Weights of a small GPT-style language model, trained from scratch on English Wikipedia.
Size: 13 layers, 7 heads of 64, MLP 896 GELU, vocabulary 512.
Each number is 128 + 32 x the weight over its row's rms, rounded and kept within 0 to 255. Layers, rows and columns count from 0. Numbers have three digits each. The size before them is the row's rms in percent of the matrix's.

# layer 10 attention value, 448x224, rms 0.0431, rows 172-203, columns 128-159
084:163162155111103116126110070122158131103196090122150155142115087133105154146104115090100113092109
096:134153148154149120091120121140146135082106063160123093202143136148158094137158103171137151140104
080:157159112118152146106172121101126157158126100130167088127071150117176132106144123123146065133151
096:097172130140079109126082103167186111132117091100130129102091123048101094098148129131108032079121
091:132131121166102193128108116151152139118133191174122120172102098073151135158173139078140156154114
091:161138088135108087128170097134156114141207135100056120131146071191129160153120112098157153137158
080:121122115106197104144124110122182103096135135118190154138181138109141163106132162014137082122124
085:089124111149106112121127114156114090144091149199097096135105141158147116138131118116155103134154
086:134138127081131119097093080099098107104133151137067216127109119094115105159178147149081127100118
089:172137115129208150164111099147138142151137153126115100064115120132062103163186165089089117096101
085:119146156091106095067123062114183122152196150097163134081119144087108099123110115144078113102094
078:167216128050111163152160117089130134130160161100114222109187088133115153210088124131152079065163
077:128065049114079103189095162116135183134170078087153150131155100114100149122165147133114153115186
091:132116148157076129058166142117138126150111131069142117137086131162132147153162113151126082152142
086:139138172106135101122173106122100149142129145152137165092115138114114094235093153120127132120082
077:135160174131124073149122132081183130112130132098188176104180141138113184125131102186162079099114
082:115091126068134160180136110179158128156040176120084203151131136161155138164163136105160135097129
078:163158124112095138152171117102125127126173196121109058139155107112111158154162190121103159109140
085:131168087133168102085110135111118168102131134117138141122125146148162187073089136132175212113123
090:115148141055130071137074199120166118141175105137077143123172130146143142117092197140087091145097
093:123141084116149174186147077189139119151088150096063159106105119067165127117134135135171159102149
092:110097155117169145152108100147132028189104113134101156117085156125080143089172118141168112069165
092:115102088155208121118144107110151091112138116131110113124124168108172166139104164107089147100145
087:154140158091149120115072174137124184097161074097140085122135094135129164115117094133142076160140
096:151144138079141126118096114148129127110058126088083091138129161175105070101111134128155106084141
089:149175130122100095129125119091178185151091160212134104086109137089134168180152151171090141143076
104:165136137118174140151126103153155169109120108137106088126112133125104106143089166141117153160120
088:124116118173079169135091139113188129148135120038148130093129121115148048074141095107134124204092
097:106172071157118132091084063137147188114134137161134196137105134088130075155118068139121171095114
102:102105139086109173113149143147130170114168083108095147151206123134105142079161132147116201135167
094:168102023085164102086161135115143158169138107112115113160095154065080096140149088122106124170119
092:085164177088109115139075136133194129079099112095121131130129133164104142067135133115132128103134
# layer 10 attention output (transposed), 448x224, rms 0.0513, rows 172-203, columns 128-159
094:131158125135115134109104176166089117147093132078130071183159135140118167097143162110123126154156
094:224106165102132125141106085167113098150133135114136118124131106156145152163120132118141097116144
084:118134164106190079178157063095158111124063160130135193109139166089171154128098102144124119116124
094:120092106058140151117139135106107120137111152133087113101162162148100155099128104108182194138187
091:097158170138190093082094140107085195164194059056107120169177196114129076111130078125090176140123
092:138112171110115150158071154149108145121122092147178126185099152110125146105137149222088168174140
085:168111155133175142140146116143090094094169087144130073151121068126183124123154141118096112128053
092:102117155126138133117119174071076134113128159170123104151113126157117134187128119129157166139166
085:172131091161161122109120170100102078106097133107069125097190098098112140123130088060142161175074
088:060165127146131119169130167137116137051128098102116104092160150144180108107109135128120132111157
091:134121124162152125153206173148151096066127108087115146099114131173084131139210151166136133144147
083:119143154168135107069094124156101152176083098091139132113109173084132120099169162147120095193151
080:115170123198045149087141093107121096171095137140090093077090158166056135156085154130186145175165
090:080104132106114119142139130102167149124112131133114188083154088141121117159169091030140124122179
090:135141164138105092207100146200107138113101100155172102157147155113147153073164132106060077189152
081:195096132110112133159187103186078107110205148073113131142177179145107122095145177113147109160165
088:129112145084098093093115137068072123117102093139133101115139110076115117109099132155146190117136
084:133090117194107174118183131135089157106085051129148126073141116187125118130084129127141086147140
085:153163130119069159131194161113120067149117140113151130174153160072119142123102153091121093152143
093:102118138144138157141095065141137157162121109113184168143124135123145119178160097117091147101173
090:088124157120120111176137218137141147114174097098195134158162087192096081140155151113145122166131
091:121153154146132073106157216161112162082121154167155190130091102111138138183144128099076141137109
087:099157116146154168185133153098144222134137137092117184088099108097154106076067155178139103112130
087:142155122177153193132173112102159091160069163146116175147153159141116174147142169123119172136075
086:109115147128096110189163164138113132106123099125099191122155114086041115117095110101121136194136
088:159174141143129148163139170149182071124184155181082108151132147151097145104070127056120159108140
094:102097078111156110124131134144145119115123151147156168103110116108130119190078128154090142145130
087:095123168125106116068214121151067129099131089153179089117132179109101132119122084145156141065093
090:175095116113130124137128147160131097210140058143111158147155106111099127170142155163117102107192
096:117138122149164147127117104133149089077122139147142153095097142109113152149081172184151157099062
088:138074150180138117129091119130101137103132088034120155179120118159115065096129127169108120121104
087:169133111155107112154189127157124159164082096146156175146111127175133075196155147133139125099147
# layer 10 attention query, 448x224, rms 0.0595, rows 192-255, columns 128-159
103:163133136126108183091123120166075119088186205132201113140151152103116127172154115133088189134200
098:121209179130174115135065094104072174112089068094122164138160129092143150118137100117144149120120
102:146120087167131139110140180140131130092108079091112070168168158105089144137108143178066208128140
101:161077096106115130114051109055187107105158171044090100135126144120136199126163141128122091125122
104:173074047083170124144165178150138143120132157177111137117096095102128172117097083134104153120133
099:106049154183122138145116186097137123096107123113163144093152142155094121189114137137121147038126
096:097179120107097112164062105068129123177128135167101142108092098124065096081143129130124123165068
100:141144122116118122164187071147153119188145124094154114098122106122140105136187088100064097086112
095:150193147101112149128149087132071112128145100087154087136073148184152150122137111057072116182109
099:120117135140167129085125137176113135120096124164127098165128095144098121155176146134125121105134
098:165131134162148105098114132070099122079128122132132121153098088097111128109136179124141152151161
095:114112104156124182134094060118108128100070159214138152132167145136111133155140126099105109112187
096:128137214101086080121108141137156152076097100155118137136119086120141131090107130193104087153136
105:108191150077151144148149200110130146113093159161199072098173158129168144181120141141121155188098
101:162111077067130063139104209121087088081196146129100161123125131135142122048150121136074138106131
102:176177101091144118159073117187115114131091115101122121161163150114130167107085138138137090110139
095:135168078156144118150116154168103159096047116154109147126153145065185091145086099038176141104105
100:189142159107110140170115139158149109066154162138137097117101125129111148183103128109093131143083
103:118116076130086146094097129170164075053108111147099120084122114164147129107147139171133082152113
097:147122153105135213096111196105152096151176120144086119088149118071159108121140072128090146145157
101:149110154136157113107186144147107140132119125137168118168122071156103072178125150162106130047130
101:174090104134147130121127096118149195143170090060079161038117146114147116133074147168184166031081
097:120177094134136057114150111123148080124160140120145162082075107148151154146119103121109177169117
096:088133070168152116113090090082168098088144121116121142105114077143095079140204107127115141129115
093:091145125094091150115129163128066105150164159177122143043099153155131085138111149128130169121087
101:183113137078108157141050136100209147090096099140119169108185150183131106132122159101098085109068
099:135130220047151104142114149079144168120198136066125144096132154111106068100188168121125108129119
096:118105129124105107124143190089097125115153148092124160137042127110125127091064162104201073126212
098:101122111101125126163105119096130175185134180126177147116137189129105150151064121077188096162151
096:109111045120110147141143145085032111162141146126147077123160136139168122152121133152135089089145
094:131164143126101183174174101115162125093148162101099125102100172152169137096102143088178094153080
106:137155158113128099205187103113068130116176096165128092096105151085124121142190139213130074144121
099:113105123105122135070144139133154102108135174131104133089062107088112161109150137193191142154115
096:140088074128131124144084087132081153088147090108131100111157183202206129107143136122107143098113
100:118136096097069153104158110190118148137149208094148121146094065139128140046095165116117140207150
105:143061160149128160160152142112070136138166150075069086143030106140237149102115151116116165158147
101:143115115149098166077183191099140103105082147112083086171107178125068146114073140124123104160179
101:117054149174143128102173104121091166083128117065125150160099134140144113133135136135067117140142
099:186101080146150100154173154127174068125113156096090153070111131157106099110093146126182123100158
097:137126113080057150107157162153154083093090092149148137124135121102095121089138141142170170061161
106:126181152139110135092108127160166136153204126148121119131063142087133078157152158075124192073095
097:104066066166139152129091105138127153080136097113098149135039169182138103168123083077121137108059
101:169097111125183069132119123071066139151120120124122152176108130140113142133114112113162103166130
106:138092137071123103131088117121117112137163130110087105093138164150129101192113091174097170130137
101:143073122066078181108118113119148115126115118065082165105144131107100135140098196155069112211164
095:190072128099158145107126095096120188097134091168085069110178155149150074118101106142164146140093
105:083119146210129100125119131124110113109081096157161166116111112146164145130133125136138126119148
104:119125138140118121108149166130127122165159114223162120150210146133140172164113130146088111147166
091:139154094126131172113152140055109109163116087177155113114145171139158117143054117131139094130126
097:106145108151190083140122079100134099157141083135134126133158108164134124076127125094140163158140
097:120146054126175130091102115105108106096127112141102135120087124123160139118065126079142154143138
097:120124085163124162139108140112109086132090142121143070108160181153117107159144127128169132138068
101:114159126119127154143106156163180152147108171078213063137115149084119115126130080120100131026132
097:092080144083126118132163119093060141187128104146079065112106096149074077103107124108133167108136
103:128127181150122137100116136150116115120155137142108087097116086131092143157197130169250159124116
105:117179091093180162147128096102117150127150119154180136159164094152096136091119136114156090154112
093:112141147153088112122114140098139115112029059175124083168163147125109088163173128108200115168131
098:138153127140162119151122126138187163084133152187056156125132075187103107187153123114152133160101
101:109145137140142103127055099102143105159126083121089073090082116118189131151104116129166101140160
093:182097086115159166107112149125108071157087161066078161157122182121083148125132151120174170138119
105:101153130130127121128097114068127075138132096095123152104149145101173142111106090085118076145161
101:083149142127107087107167154118120190117098138077087166181197133098154122130127076104115122157122
095:107101134110079104134053171169136139137096099166164098166149113183196119079128109118092139119136
092:130135117131160134106079134175101132135156091103115110170124138125166193113154137133118090189187
# layer 10 attention key, 448x224, rms 0.0613, rows 192-255, columns 128-159
104:104129040182061171104174129152111119133142138066165129121148153101120152119074135103120137070105
097:046116125166120088116149123133055097060108182078090113096085119115162126174090120206082119101160
102:140115125116143131124171098184113139138151130127136093155098129124166081109137170103132165164106
104:185096098114167110133120069136145159144138106152156173111107088111111160110149141185081108086083
106:104114076095126156185193112103172123188151126113139117113081097124119130091142133214084114111155
100:137096165125122105134129136064157057071143091100145118078135119091084126153113181076160110072107
096:106132159150136142125158127101132158105161079081134165133116117142025160043086062084107133132113
104:139079134097112134143140118103186157099211109100137112125127128107124048085159121095103117138094
092:136127154146121101057104141161086108127105119163088148072124079154115090154164115154156156116140
101:064133087101139018136137137138134132164133131169127121242118098026115143120132120103083102067159
100:145084091127116114153112164115076186134170114135098149115120140110082075088139120091147163140148
098:097073173140206205064094093187153155144122087169080151201093150133148141113172162099100127093153
099:070108141102134127162082149171137153124147149149118073098130141128153151145110164128150167131165
097:109112127096131158162170139088118082135140176153200139117170111112110112121104051140202131148126
103:199117108109092079158157129135094132064176107085068116142140169145156150135135093155091142129098
102:078169133094107149135166087183101160128118089153103102181076098073141176126142149100094090157121
095:118119167122141101129107083105087130109105142130176077095138152137176166101174125142065131112166
105:158132177173128138126137146140076155130148119132127175124035106151103148145096094152073157113102
101:131097129127039143174061160135173128099085092179090105115123109159123150137119084183176104135125
093:149116132119137128132148137084071116063108106175081081069122169121101144147158155101130131105115
101:091161105149101101107090133181163147157140068171170094114149162101119171130112132159113116073168
097:174160099108155192107083167123140170108153116086072105140101144111161138195075112116079115037089
100:164154142124173149107152114109158101091092132096066120104064141159135129155130120133066153153107
099:112071126186136100108119119073095129123141112164149123167058106189190178161169136126152130163148
097:118106144086145060150098148118099173176041147122154112076118138112180124138135166111103131150166
097:118126100090141172152057105092118127095121118138107177164115157176160108089089146116140131135061
094:111137170136117126199114163119107100166149162155108167153194130048086123114122125142154124061144
095:139179140163140092093168133105169092102111125145125106153125093096107171103117094115167134095164
096:154091145142098175135103090112194102138150115104137122128141105134098130124143140108161134158141
096:163118069138190151112121162115138157134119141114083146093170165105104148133165153129108076103098
098:053090179146137178157137104148133110112164144106122181174119096120120142126167130126122114132110
098:172142190200102104133196155099118113167113110108125123159094157133133090180101116186099125211149
102:197184065115152199170148089139140104114099133163144200117084134109089075152085102132117089132080
100:111102098175104080134099094145075140116197097105091114077103137149162115129093109099136142148169
102:140152143134143146108125140186121121132121141153119155160177133143147103120122080135071177121127
100:139031139122184134158153136076135092099213121115072174100132122184144096135137135122155128075099
103:158153107122116146101137106154096123176154138120070090133125108130129132071106139077132112173152
102:112128106158150080164166122159149123069148090182170160097135151128156104083126130100135103150141
103:188113120109133154152158109182094150101102130093110137115038114076136107150108176058120113128134
095:123174094144049121125093058101142079102104098117123174063132154162142193101126103133124125077106
101:111158179108132115126105122199142169176131114097118078134054135181077078176157089130142140042129
103:125117110110138157113148154134135134106132140152091109045098153159119115135118059157129158138136
101:106118144141122134108116131087097130142146147157072149159113165151159133099115128116128114193159
101:185103166089116137137104142097105127129150126144164113078117147137136154165070106130133195162139
101:158118177104175164158043124100115112138152146160106119109129090121129150111083166133094079149173
096:133112108175112114119123152177176101173102106174137071105140131152183066134094096099115156028146
101:098172153164075120166107097140104069136110185116156147082111109144160111083183070157152156142196
105:140124164134147123114143171132146103080149130165194140124172127133184146142165133149078076117152
095:114111123100115082122123155114144105188135149141108117108163187128093127123139102143178060134097
102:152124147150100124129139134153063134102138150146180057109164184176145058136092128133089122124149
096:113128101101114146112124093117135140132164067113104096115168093092152169120138141112158157188094
101:171156124138086149118142119114095118107127149150139143165162177215110159137133115125091150146113
102:113122127110160131102070165156091173140109145101106136085190172088107135202226152125163131107117
095:119185155162150107099122112091145146120135120132071151127164167157108148144134121061074142117129
102:139099115113102082175093104106118049136112154080152161138091105115165206120142113159180081119087
105:105129121105129151114129187191140124124107060191159101121120186124087185054174108085115191172133
094:083081161123137165106175098140124138143068068128165153106129111122119128106127065136140155080071
093:112173125125175162175186105086167185115155096134192093131086093162192108154080098137164112127137
096:130083151142093079156096126173116087074107109118107146050116115134126118112096117099106125110136
094:159176156115126154126109098113107104128122068097108066186135097105143141104132178106146153118084
104:134069144140075122127133116140105041146133164126142104083137181082141129154132123088098127187207
104:108095096126124061122087103138148133068096147063135216165167151114144141119077123135220121162097
098:094119152114056100063096138162152115146057085207147114159165135146121102124107166094168175101133
098:148091142114127127107182152143107173144136122125082148121126113133087151131123127164091106124093